From a checkpoint of a small transformer trained on Wikipedia.
Training: a variant of Adam for these matrices, 204M tokens, 6265 steps.
Each number is 128 + 24 x the weight over its row's rms, rounded and kept within 0 to 255. Layers, rows and columns count from 0. Numbers have three digits each. The size before them is the row's rms in percent of the matrix's.

# layer 4 attention key, 128x256, rms 0.0567, rows 71-87, columns 0-127
077:138110128168145151104138099124118165151129092106113116068126110150097122125096106132142162098129133098155100155136132159109112120141156109158125129094123140137130087156143143123095113140140162132117125086155123123149129127104150093154118147127136142130120096131159136139091118136153148100133110140116152137130124132136136131126093101119136065133155144165104131110104135111105113115096
084:131135104112100106143128123150098079117137103118123158173109117137173159126176129115132089183165155147140103113095114135134175129127123105129119130180102141135123119112151130156153125161088125133130111126124143104112108119187098141131139127158077130124110149152118144148144163079091094183131168117145134121134140114128150149150107121108110169106109133081171103135144142128139082136162
099:139138170112155094152116118104140146135120143166111150112195137130110126155165120134094148091121134129102182136150146142082126120129095150092139149145148084109075193129142138117125149095138126142128131118068129130146125136124147125093133159119149114082101137099133133090109108141138149114158131109148132115151146114156083122147147148109131151102107118127117112136120125128148176131122
104:150094150142171094122115103077140121112143152151111118101177135129104129151114114184098160096106093114109155138139170171099128102140094154124140137140179099100143152130104104119117121118167135120130152108101132156139136100114143115114139156121131136102135078096156128121129092120163132117131151140117131116067148130120105170133133182145126088125119156152150117124161118138112143105169
092:132140150161132142113125135155142168137115142166126108099128142129109092155050116119115170090115091102109135119160141125130080157136117149137105124085146132153120130154124114112089128094157116106123151138163090156142123119069138138158103120111143122112140103077133106140084121143153158097123103149066136123123142134131126106105111127136159097125109112185088139124092146141132169153098
099:120083107122122124151100077132086071154142115120135125159118088141137169098175159100154069178163165147157122113109153104139154133117156088117133118160109152102155114146127141161147095168095141144134118112093152102114142127187109107095132135132122144125150162147145120119140127113100112144144156164169119136116093092109103122138120120154100171117142136076131129172153096105122103114136
090:123179144143116126114137151114156116111107147152138125148121141135153107130095172163102172124124112144092139155129151113177143161106118161097127140131130094153154125135152137155113132104110137110151141132129165149111116134115145127129155142147173105125152147139119118104136134152130119150098145160157100153130149143122122117115113179153180122160103110073138115122136144165139142125128
126:121135129098112117112152119163132087114122122111137123184121119155167138115155178110132087170191147169133130134120141119145157138116097105121162124158086122129105095089136145171162123172100140124134121152105147131094139121171128134116131136156119113122139196171118117134146153151102112187139151139141125135119120109115132097115133144144134171137114155070118121141135139115154121100127
077:105146138129132108143144124108124096153142152122123135123117102112097095121142117114155160111119123150134118151118166115179130133115146125125150117148155118100110196208138133140134131064118126133157116156108150152107153119113182130118116147126104132146108092145141122132137145102110130155156109133164108141153152214116150144137127171126149161154127124088145125090130128116143143118113
119:102124108085116119191097183133098178164109138116105114120124096140135148097184100128105161127050180147114127127147130165045144083140134127088121153159151082140104156119149120102172145103147096154099118102126128101120149087104135129111171114120106165105125097171151156110121142086177099117091119087143120147122104136186145141145166128096130129132100118116138136139140122142139109116155
102:156125137117163161156094125078122192146126141162133134094127128112149162109139130169121114131105159123094171145134128159092133123111126175133112120103161137092147100078136139129171155126124112128119115086121125139167117128124109104115163122109075150117148105113115144117140176088187114163146122104140109107059124120094147121173134150118118099132104119117162115126117108125104135149171
094:131132155119152144104129150117153117130141122116091150126156140143134124137136114165133103100083128136132128130084108107124108136134141140111112140150141140120130118108131121142133122109123143117123131123146200136090145141129140146141142110116088145128185080085167124136135173113083128117174103109107112122101128117077168104129107149122116122104115117136127113120150135161119118118136
118:122138112093138204128167127115136143146136138150121117090087124119068113130103094127143116123098124125111151141121125113149147104127167135130087134097141169128139157166152139115122098107136142120149099112158149125131107138106100140086137120074137193168140083148139087100124131080096142099145121111131136134126118126080143139146103124143110173180108102137110155093135075145158165141119
110:164117091121125158132142146124113141102123164140129120096105149141146146083128139135096123136197118139096140139083099131141162128148117123141187138071148122105161122119125163125096160146139142171159128109116109095174130137103104164100134170098154136113113141128127129109157135115129135090129135149120136151134123101110134107139114127112115120075115135111111124174156137115094117114128
101:144142113102127132086137084105135143132123117113135142126170137174107137141128122131123105137070117130123137108157134147167142095127085120133174143091089147150154126101156124141132135113124156158109102133111121122155095134116124123123181165128144130155138134136095132096143108128090112130093161101133118123141132133107094145084135139156102169186129129134138142124166107172127138070152
102:128115136112159088121104106102108171152091097138128123118163129159141141119141116156126129140083180115095122114153126148064101075103065141134144153109087087115126166116131127116155151137115128158091103080122155109145111113174156112109167121158126148144133154164127107125147117139134123135103114086157108132133103168160114148132141128114097152125139119102110131142177125097120094095156
101:148131117138112148093163115127138134105128113134140123114125126167147083168103152132128142123141100138123143108141100121124140095141104088166172170093145140122117103087137109130087096132142157140156122130135105169149135160155121166113138108127129110094153114123140125167169096166078144144150130139130152100100135137144151086101123142148144140117131122131125130103164144127123137113093
# layer 4 attention query, 256x256, rms 0.0575, rows 136-152,168-184, columns 0-127
080:151119150121067134154147124145116122166111129147124138098121142081095149133141112115093108146153162142170155115116128130148115130151128142127121105134137170110103145133120117130110102137149106126128163113158087147106101153123131149147185139135058098109174119103134133110127140127124129100068171143113127139151158110146112154182117123080129160139117161126095140134090108137098143165134
069:095148131128136146101120117127169138109130131142134148123165118150118150088127137178122143108125123174060114115138106117156068109097111119092114130142149103138121147128139094130104098100138141119133145145171149136161141121114132124167111140127175147111095124123132113110129110116126123150150122178140105145129105153154141176151132131178114102141150112153125119147114147131154124114141
076:076157129102114096110143123143153142150183126115121075144124112161087150085107181135111141104104134133068097120110139111151150083145081111107114109163133122140125153139134098133151109133154119097102107164180111143123138132118152159148088125096158186133089120171178139109095094118109108115100101159148087137105107105146102163121132157141099127146114142114130078128164146140119117138136
087:112150146122165150145125110128144124109097103121145121130119153165146129135151167169156130137122172138113124123116127143142121123142124116126128171123166112120121099109158121173131128116059175115164086120125154128135122105122116074110072126128193156114121135152131098098132136156130146141146130172125144140110089110140134075099116114137100123169130105122113128163171145178153141130158
093:159133102124114102131110163115106168082134136120106131092122083096113152131126108144110134102097103093135119123088118185133126102118166136150143139117142158082126108106140119107128172168165077110128156141135119121161136136173135158130148111127090128133115117111120155148139120135134136128106110054123108100160113159114111131117165110116128125112139136151119106089137091118111122141118
106:141131161137077152114132125167182065110134137110121096174133168131149109128116117159132133184175127155142127155146136116088131141162147103134135124153123160186132136094158126145131107138154121108090150151161122137089118146192097118084120074113114107146130168151101149140113153160125142160102135183126131155119147093136138136163098179124141126087103179137085150146121126136148115156113
093:191126113147144149133173118134110134083092139119132185152081127113134141129179126103198093166156144152150168145123148136158134142123162098141160140122096200152132114112142154144127118176147134129133130146124130102126122128197082117105151104135120111153129141137122122124117135133114162143106142131091122130148126102120118125102131127121155160121109149116111117127120106138135118136138
098:187145115153091124155136094122143156110154132146111162130117140146140108145124118103189116160112114119162154139141163138118116135151173125187148118112136138130119142094114152091130094132219107089110150134123132108119135144161146108084098104126100115149111112117141109130127109132095168116112150128071089138106155131142100119126123143127137129096103148125106143153136096111137145130134
103:069121114123147126135133137114127128164095122147121135102144112109119154115108097145098126139125102126129162112119107123127146140138116115107088104107160080131144156155099122132142121078077112118101168074141152127108119100096168106170163109185079165116129136101137121129118182124177094135152146177107139156142161136126150125129104114087163112167174111136141114115092124117124115113143
111:157150136158140113122114130117156118098124148142082131115131155117140141104117118184109149120111153090092139137124083108170098103097126157127098087167161154156107118099109120111124097118138128108147149159149150171140109147133192087146115116162136147136106136102127120120104149170135145100134131129128139134105107129111146163144121105141179122164127083155134097086135138141117126169131
112:104111141124112133136148145116144084156111123108097132117104127117144136117143140132168104182144148135147151147171151099144137119132125102139126122152111137124150103154095137147163105166124130122130146111093139085122127142110106118126107146150111108157169132114087134128173118128110132138138138161122132104162134087095141129171088126112110168137130149114103132161133100147144127122098
101:142164102101115117129061134096154122113142137137113149079129094117147149149134136114170117131110094093110119125118160124141106127192159145150131107123122106123157091155117142105162127154134140131151113115108143087146158148135111090142128132133082156184037122105129099123140117152104123121178126131113122114108123133113159122146160120104105110114144137103089104128153089126088102146145
105:147137102141120120141135136111123135113150087133114148080112101126128145119091128157153151146132110120159096124155129095134109133128173094141134126070128134084126121145086153107095154130101138148175148125111098100183108125108098101113094154107133107127090104093124099103093117143122119117145123124110166103157116137121153097158143120099155120104140172124133139149134100140064153153126
094:114197131080135122132153153114131133115095128122144111112140103138126179154141146147108115104141142115105109133134096146115131132147149101108127093119125148138102125095188137128125151148153147136128142096125134139123103175166155118131108103138089083144137126142154122128081182145126130125088170109077162117119118125118150108151116130101141126088148159142154105114129142150128096194145
100:094122121103162164140149142112128145150106120136159149154132102136123142115118118158099141106132129107097117121114067131101140119121145092082145155097140101110113146124219123112127173096146169153106138094161160148112163137136146132156160106138102146076157117104151130095100163129143056127120138133093137116146116101126119087119130102117120092130153142145170095107098173107146117169125
099:140088112126092118168149129095119120143168065145152121138107116109145098119113110136150143127145104141201125162111109089133113147098173072162163109133104108132115124102144098137085142176145126146145113117107120119144117140136087106103079139110166121112176117126131117135133077122109141151124150092140118102149078092141139102117161138158115131082076132104130113145136138138153137133104
100:164086127160169151136139123129107148151086138093084140159109135142136105156170117119115129107150154107113127129120180166086138090127117138142150169152143164185132162115125089135158143130178119161103095104170132107110145123155139143098135105107129123127140134158139159147107138102117154132109126107105096130152158120151101150110136152139108134120096143131158124131179111134131151136167
111:157160163128106127091119090167152115130178148120119107169127156147121138094132172093178084156144089161156126133115157131168085179097111127166132104148106147143148101110131139108118104160129142123105121152123112098103111118123134126155087141090134107120132164124096122114144129106150126147115168178110112132080146118123101142125121191172104108089106134101079109136129172140128099087133
093:096097145124180120125107138154102117131118118104119148133142176132135150160128123102109121128097135126068128140150156151095109116131081125096112152144161129120075165142117126121187166129119127118098140125184166146123098144137145149176166118154147119091128117147124136181136116098125100113127098087094122085127146147153140136151149104153122070139121122106107093078118143118146073081115
105:120107127114167121137106134150095131121132142077106114166085160139114115154134145133114141095082148129070102132127137128125146124132106150111115154175133154121119130112104119106169162096120146109129101123176162138129132152128185139129172113134141149112160070165146155165106154145128096095128124103131105088131141133163096172136131143152147080150110110132150127102112164127140080135144
118:086126088144175144143120147094086148122105104103131143083148121127136107143093078124102161112097145111094107123116078114103159079154126122104134144121155121120107155139132116119143190108122098128153128116136147158177137147122157139129190094153119163125119106120145118142125121140134085103121083067138123119148143160128160105125138066098133125138165101165180148098108102100114115130131
105:149134130122053086139116114138136124119111137166145080138100098117117118083137191125151116138163131163193160141133156123143122128127151112115150125101060126136187084127140152111118086171131164124130132149123111109103116123127108109120089144095121091153119147123127111124162123167113132159152183191136141133108096110099155127142115164169147129133089161098093160154127134136143135142115
078:144163124099149159126125124164092124121159140098150113158128116098140108132167114096155132101162139144147119143134149138127124139087135091168149140126119138127096153096161090113165159163165108154142114145163089129119132138149122144094120137126115119099110175180111169137086115093177107122108143095096107128105146099139113136162100130118113137106167145123110100089143129102122128096143
134:144146145124074141136133113146147089100143129126153103138118127128122139088153176112136101182185130160168177141119161115149126163133146124158149109122088105146140078122133175151100082164119125128132122134108109091113096115149081123108085123098139110151136165140133132102159129115139154178127157201134152177118099099097126111115098163130111177118119163083083127161152117144123144136117
098:180114140118109129136109165150148108097141131105138128161133141111139127092151119125212110118162104154179122175137140155155104122111152106167111103114129135140133134122166106117153144159148139117108132156132097134112120109168081113106111148117123106142107151120099142171116134129132124165127153127094081132064108103154124175154112166162119095098145163109087139113135119132135143159084
100:085130147144142125099136112146129088120121083128114134128166143107126150139116157111144111181144144130173153146159137130101102172144067120108128165146110100125114149144129148156112076104098146125094121104144159101133085130108111110166116129112098125097114156136108088106139096090149144177095143140138110109155136128137126061147115141100093102148160130096099081152137115113182106098101
104:102130158125142139088157149167151140104134126150108095167115211155127117142123138185147128118084113109110129104141147095139143130110109182118091122106160149126110120156113106083138119110152129135096107132163172124139132092110160098144102139113170141139185116105112153102125125127119142120133106144112107163128133125133111148128146125145129148192126103125120131128131152154107115140106
112:100111145102103146121141119130150117159125134152114084163113134145113089128113131166149103115143095161153116175131141103136127145135106151134132081137112108143137088118112169113162084141139147128146103097130123104178140090110135150117103149131137172140158110127125160123175124125133117110136151195146095123107142142094144121130095191153151155161113128120114147136112136165147109176124
095:124102121144169113113157116112154133132095126151127163100163128104118179087100109153165117154120156108080079153139114123122121129114159116110148123099121150103136141168161132150155133114148158167134189157108172097123158114179112141134122139143100125142111157078089081116087135154111129133138124134126097149134138102127145147182098084094120099095190182160108121159108136133120117114143
101:150078145092124132190119105094149148103073131140061098110134120094146122141136132139084122121134164082132097136175127163142157096104143132161126165137169139116136158132100102153157107129126177139155131156138105121131155134146095124105118124148102099112105120106110163115126171145130120131165100112145148115146117106153141165150115130113133113123134171144121143128142111138138130128124
106:107085127123171159141102123142080119100102125107195106124112122120110146130183115107101119123136170135106122153102147139142193142090143154058105158144137178104132123166125171113140124120122147119122146148124178120142130114170103171105135104088128106133121100182122130124088139125156143097123093113178122132166134113141098166171118133112135138151159161138146114126180141114125096128113
105:099101149095117141121140138126083115170113151094155142131146107142132151128166137109096152136151134159132156156118113089094150161177153088134121123165140091125113110175115137164139152108131135122079104137105171106118127084143110142096107126100114083117101114161151159110128164114112115142112142131159196170148126112116123117151136121113144110182118141114147151141152143127143118108096
099:137100147130091146149161138112076153134084134092109124131073127101088136131153136146085136131143136108109133101097142109121153082147177160161122162124140130141126117137074153156151169095110126130162135159137135108142111104134145116116135148099162103135092137124146161095123168157153106099129116127175169155167119120117112137118124112115135183109104112149154150123142117142064182160135
103:137168152174130129140182101122108133146157108096120145144177148116142150172110108131149128099136088135131119112133082148157148152132123143136123138143131162109124146102097114134156152100150106101115105137151064145132136103120146120156135160131137124129144153137116141140088126134112158121096141136109117086104179148123098133111131157146150146136116086149111143128126138181094125142127